Each number is 500 + 25 x the weight over its row's rms, rounded and kept within 0 to 999. Layers, rows and columns count from 0. Numbers have three digits each. The size before them is the row's rms in percent of the matrix's.

# layer 7 attention key, 64x192, rms 0.0672, rows 0-63, columns 0-95
099:539474499490508514479504489493524501516493551498558448507439484501514473502475495503476502498524514528545519509490478489545496500549478503506441463508491476510486456528517519511464498503520521462530495502454524472447501526493477531516520525497455485478540498507484503504490496497500474505
096:545532537472497484509487504486525489514518474514515523506489535481475517539522478503482542524522487511489526536511484480507482563522497519443486500496497540505487500508520497536538524500487497512534512509472533508509521500517537508498507522479478482461495480475496506511492496459516542464
086:537515528491515478510499502511508478465523509530520483542510523540511492539472503531462525496510496504487505503508493436546494517450513522481509476494506538498464495479510497496518543501495457530490509476464520450476513501504521510502463536474467457491511495506459543541475511496507484482
096:468524511512507488519492492499508479523501486530462565488526505501447540497525507482517504541498514487462529519509481515504490508509480516469527542473483515453505518474500485502553527499502485530457487492547530501539502500507531526489468498514515477520471502524487484537489500491487542460
107:485517516487495496513472499487505484532526470502490563458519458460474523533518513496503532524544481526485522498523510486527530513451514526444479494502437519441528516503516468500503503537508467496487470523524515501515519515501552499507501485523523516501453492486475476529472489530509506462
078:495516505528477472530474497514513515519484505494437516474507521506493509519541514505522490514470517483466491509513484542519474506519495518498548481493492497467501511505515466507533442522477520517474485439523505537500515481498497511490516468539473489512533518518566490504517545507518524455
086:519463503505518478512473524482489488504466527490483524503538496496485546531505530514479492487529511548485499490509500527456505517530512523492510523470490550478531497517535483513543489511489484519447502485492536538534510501513519490474528476485516444501517491479533497500472516491528535478
090:500500477536530507470501542539496511481517471483493497514481511492474432517514497513522490493494548527517503474483528468465483479499504487553486527508515543505480537504490460485510516462506552518481495488522474509492533487497444504508515503507530514530539515497543464466515521505480549502
084:500481508503522466512443520518522478494524490488470505467491523539504483526480497493527518517526514512513526505473542502446517509514540531475510535489506477519506458493505500494518471494447490498506492500478473523481508507490516445484472477499521501552514536558474448511513458472502515473
084:477501474487489495484501480520483530438493512529516503469488471512554478505496499507554479511502483464504510484494475502496525489453486490529486501519497476499486512489524480472451504505473513525520470488532469505479522476496472503499487480496519548533506491549468504509475512525480501479
103:492487481518484518522467480525525523523478540519559500505482537454489483511530487498518520461519490513512521478483451491539535515522469492508464492514553453513473493514476514464512500525516530499503534538491505524472484486461505495471499539489483488488540485495516511510548459485495490527
086:524517467491514515492527500479502497495491497474501510500506477533465519494515506473474516536533461469520516490482503507510479505471479493523486485475483508511519485490531486510493480537552491422539546489510532441475510564496537528493469482541524517477451533502462489522462527518500473469
093:530511509476501500487480467480471461454515452463446506495526483545511480529501490525511515514540504532482548520489537485497490526496508511502526523473484507502542490527545492529523484549487489510506506467482481505538504518498489515483483502501489490496452488529503479515465524491490479476
096:493476499483484497541459483521521543491516506520494475499479521481497531492540533516531517516485542517530497504527453489481515539514502490477470499495485493502488525501471542485478457525470532560510482471456509503430528525488547480478523496514499473552491499520492527535506477494510470490
096:526523484480506482532510485509519508495503525512456504463460489461515519537545539467532549514505515504510434481538478495474495512523496472438469468483489523463497455507544507525529519517506469515484484502497495502490516486495505472515541486469456461529458481498514507509474504489522505479
087:493517500501522478553494502487572492515499523515479499499513501474483493531529514486526591517505504525476507494532507478533539516493521522469527491469487535484516504486530483484548492496460466515493477469481478494479495498514502477511552495506507487574531484541519487522467557524517509465
092:494514455522500457479474482503509481452456520482449481527516457526509476524502511476517517518505497514505504526531511482500499513508515543453548468526515538481528499504553483498524514491484485488465465527494458467484526503480478469516513474459534523526477526540485476546464526545507508459
105:502486485524512564476482509507463515502494478491544486510479526490538500504483522518434445473534480483471494485462520507527502511509459496541478522522509500553504485483479541495465477483554519507499516479492526508492454514494527548491495559487486474476516501471524535480541493449517500504
095:490526495520510590495523543476447447501488463521514498478519486485519499530520497537468471520512492486497532510453501508519498499502507474549509533495472476529492463500473520491463501501513521481548510515467506474512474467505542468462476535494509472474465489427485543447492488474498493482
103:524510489497519448554464484505553459507514494494459494513519518487477534520561507527523546522478537498539500530512475498497524544499538516493515502499480503483473468484512500509545521500472469522542442525468471462488537485503482492509527482513513467508509495519483458534489534480525490480
107:504476493491496492507478514525507523551462527501538519516468562525495484523521540525485483474524529513493508470447480483511516486508469468493475493538495467509512522470472504524492496554499492543519500524510537509462473543460508517518530551482497522481516488523491506507518447438505482508
106:494489511471476541483542531544484520509491464501502466487498537527500535490491480461486440497485490471471509477474531531477457525473508496509503543460478480518499529502439527531470438498528515474488513473480517475553514520509545469495481483499517519467464498473555523489485447518484544506
102:540501512504510455515468518478512477476523465502481478531490481475512485507519507527483594524515486483523475492514483468491532505501565511454517483511455535459499455477540465532549468498513452475522462512532487485500537490494492511515510505471496526516510541527502482484490521545530476472
097:474500500503508493529533486546471522455472524522499517549485537481445463482491516466485501502488538482467482486490476512514464530491454436484524485495531485506500548505478500505494465513525535482481541466504474501515515511513478495506531497544533522466553484517507480511491508484479539523
102:491502523462510484489486523512513477467502556523465496530495483518494511509492509485538521515497493482523506534477486490497523501485531546446496487521507494433500475490565476514555493503482495496491459505497491513506533485521475458552506470487471471530517528541525516547467539532522521518
104:487514467478515526512499489539524525501467555511520554497482499469521459505491489454488511523494495481494545478480510520523443503518450472506505517516491485514517544499488479443477528505536499500465516478487506488480510489520499522506511523502487484459457474510486541540507507477498517539
114:496498479502487508530499514512574498478496492493499518545487503470505481443516474519525478548504505517496483472526497522490495529487516528473490494465496481490509535489466533524498474453508468496482461459447491480472527502514505458497559516517514456453484519490503523512509550516463478487
091:510512471480499495478519445506539487494514486474533471497462482518524523545490503490503482498501508542503463509441512519540510539467490535462483528534467529512510509527482452507475481499447521465487458478529454438524528493507485510494513505494509488520468487471497475472527477490498484483
098:511531467502458511526496535526505497479466477463499481543530499467477489503475473484471532541527505482501498543531518518535495474508497523497450489508502491491476508543539430472457480508538483526506510554513471492510496472493503477510487519495495492515504505510494527513497534505509453499
096:478474521484512528502527507482503462518520484525502538531478510483512470459511492515498483457511525496466515468521494517515504475513504506560511500475508473521508473520470518469475507442467509538516505503452518435490512476523559504449523509495513499462472476473483594459487455479515468535
089:535477475499486484502474504497502481514475494519532465514457517521466473479528518512508496454507489505494484529471527487492511463497531493509500471535513519476544441502578503516543499551472495496486499500474502531495514489480476453507476503493473496467530490529534483514497520534467530490
159:501506503513497520502542513491488524497482484492545478500475502488507531467493512487478465480523493494493507499512523512486468518522469466554492512512513474545501542485403504468457510489534493457509526514515536493509475510467510527493495524518457502494508472472493565463496453484471493515
106:509459555520491528491526501484460502485541474525517476477502524524491515480507523481500473490482501512533495510509509475468467448520522517529487496554500480530486501514472548535484521537493511481484485497476481517519462527479509490496473521506512535493478493464522524460449494467514486499
111:489472505484494495508513493518509499511543482515464524478518465506492537461522513500531518575495501459464517481523482524537505510482495497491542499474500548471446511446507462455535513507492496546483476490466508525527527492502526502461516479490510488546502504523526501523515492516518539489
100:501531489516481492486530502462496489511485501488497505496452481453462450509471508507484472521520474463500490506474507474490513527536518499452501479526491519520495458489528514438519531538495501506486491501507493472509485528495497545481516475539503530480579460507480495480530463486499525475
106:516519482523473552502509565473481496520497492504550524517478490460528482470537496519472483467514447502506469502554481507455484493525493527510471499510483484482539512493503493494483508438516483473525486503524505451466482503533499482519521515486486497434481515515483549492510541481488457513
102:496492487478520519509512473536497519566484504474495534522459498465515464466502545498496467484482518487511516479506477554502489532509470432465511495517526509530501506491473516497486488474502488509474573493522481463490474484475447530467499517496485500457514479501449461551538482455495528482
105:520518539477506492469535494486453490507508500510507541440529497512559483508493513514477509507509499519488527529513488486471497433485513494518480502547507509542506495552509500468479527533477552513501498527495510523496516491482514512504469511556520533564513472444517495482522493461541501500
100:510454471491467547518503500470542485522544504553481518463489467547512514507519481521519506518536494462473506466463536517484558532514499500469533502492501536474504504529466496503516462467450518540481518495505507506497479513525501495491466473521490507530531482514534496504492509511507493509
099:491524489484507462506484503514454552483481512513481467485497507513514499525494492485517508438510478509509470519516502479458486473523496529488459481511513475511491468521553509469525485554487546503536497492536506506516470487472469513550477491504457515514543507531525537485478486493528518506
106:505487479524479486543446475501528504500503551510507434488504536514478508505513476496476512504461481470522514515507537509480486475440512502507486473489480495457487491524514529525486470558477494476514488493518522498466519475517530481510479514474519533474494535507518482461504527542465523513
111:481475493486484502500507472500518519522512531535466513505495467501518469516510532517539497493525541527473479492479450525522568504489492463493513499508522521493484452495455529509504533502494497510477536459507527506506543549503481449480478480485504482536496483502527488500543465479515511501
104:515505535454482471523509482511502519477519502484480474512498487513525511527542500488494490491523524464530457499493476514494502490463493541497495488514519521474470446484490473505525540512486490510500479539516494498501532499456503482539525464491526527488484475518505536463478546473514512520
100:545503502519528501485498487468483496449554500474523510523482498471497475508521501500500478492436543547472479464485513494507502502540501510488533491469477508487502497518517522524500513464489517502490485463521444489505522541535440492520506519513477481406467529521470517518523537476484462503
088:488453518510524479474489509550488495489492508495476514469467523471475482449520525492513490532501509501508516494487499528516503524451474500500526486487496533496468489441491480524503475491519524492477451449483511486499529488519492477453519484535546454510457521544536518485464458522480532503
098:517490479504531473470542571520496508515524495518512558484481496496482476473514488533507468518479498534495496504493505499465500548554488501532500520519488513460515522489582495484521509444518494479477482481501494489471486489519479518527501501493483509458471504487528501484549508487479496514
098:493483487472488480518525483520490533488477465482487493525540529525518553520483469492520471523485464472534509517496557525498497517474523513531512524529505480498488543520459438470488526555486539491514459509485491523546521492492526486503556475521502509559546511494581499511492471548505531526
095:495514514503500463517518551488513514439534483494494530515495506491492516483464484465513482567490507521502509454496491528505508480526466484447541499459488523489526495494515485504516486447527487444468512455493507497511555490500510452494566494513527487493495515486492500516475529547497497487
091:512509507524511473500465463518510484531480538511494493439472533470509453532503528503439524451495470494504538547481506494464482490513488490507463485528510468517493505524484533483510502568468504489502484510515483495447479506512457533497494529513510485454519481511485474557482483525496507505
094:503500512505493511508495494500514499483528472494511488523487479483462480469503459488489505495499477540504469528470467486484464486546540499515493484544523488493477493510539505498500531481555502511565531489500503478513471503496538510499516497459464498425491544488499529475492525500524459478
095:511470498498457512492483509526475474484525522549504493500464542537495481509518504509499477434500535519498497530478541481480516492516521486471537549515535486507506511526455477541514487474474550457477495510520495469462510511530491489564533502490524508440522510491499468476546533524515509483
099:506533502485513491508527453482499508546496503489504500506502497524520534564462498514497515498513457500496496474463508494549497540482515479488515497558508498507531486515455455533514471551475503478537477482508519495519502496496542503502555502532491522519486468509535523456513476521507511487
101:501508524483502535509521507519514496488525505532507523492507505520485508498444498497542491512488524474484502498508547488463491505507520533470525513530504548485508487549497481495506517537521530515463507516493518508527517486487536498456489468531510488559513495460493501434467517515514488506
106:492486533475483476489478511462412493529422474512524489481533508489484510540486481491470508513510485516506509509531534495438508456491523512527443498511482464520548491517535485503464525548505536500497476521513489545546495516509537519528452483552474523525519513464513481470452505517475500471
098:484538507529504488489499505483474502502512519490502498438516494503506511556531491510504510460503499509479515505488517485499447437535485512535510497513509472510475470467513510482520488506521523496480533496566482544498480493498533548555465495506466498538516507477512505505440494492519485501
099:488521510496464442501496502506436534511506519501507478492496516535532472539526517488484518448503523515541477534491570481495483463485435513464478483520532514497492499536500487487502471519478542481506489532540473510504489526503476527510506501513478500517492493481509495440488516478515503529
096:524510517501517497522499504474493541475503534498551439486512521528512486530504509491467506470523508499518512524490556475491492460485512540540478501508514481538514473522499536496509462540501532489552468516488483470510456479503494515531453489504481480493517521547502536482479521501508516516
105:476482506475501478504523431500504490513493478469472533505499492524546503470473485490510524479502490520486456486526485522499508529502474466491500479480503531503512470478481467512521552529475500552467500484541506554522549478448486487468505472461454473493505478517472489471526465477500483526
115:510492501490467541528500457476508491441497515507524461515508449490577522507483518518469500503556481475497512492505514528508529518486528518513487512522501500528486492507431459505494504533473502572504459502539496527466535493487522500515482515508493501540516468529534518523507465508495499477
115:497492519499528439498511481520488527533466532505523503476483484526529493565493539506507488445529503504498536460455474486517513508538489454480497491538533504503513497514496481488543536506483494510506514541486521533516549497548518492528505509491501506511507487503498508500518415485488544490
106:480557541468521467464526492509490495543500512535473521480498473484518480509506491515507506513519501487477500469500442509494517516525534486506480472499521517505511458486542506501512513506451478524491529535516532553462500487510501531499505488464483516544486495519499535474524492490538497511
088:512520484476481503533463528492491512480444503508505474517495490501527500549519509561480496429501471497512473481505548446487519518481507517490475536524504488494472496527517490529509549521482517498518486523490461487507478514471469532561499540512476499510522502510497538482475484472508512522
093:475463505495537465503485504488476453526558465473497511461471510497511477483491496524498479502479488495474424455513491526506492482463491515464525476476479520512510471514496506488501533474528512510475522494471521502532518499518477520478502471549554499488479462529521587477547448479508505498
099:523523504514484498520505516496509522507511473524540484529515507499516441498546517476515464513520495522469489512537458510484514495499485517492516540492515500475529504486502522547483530457492489506466480517490466525507528526512467490503447490508463476474472515535501509477543555503504524516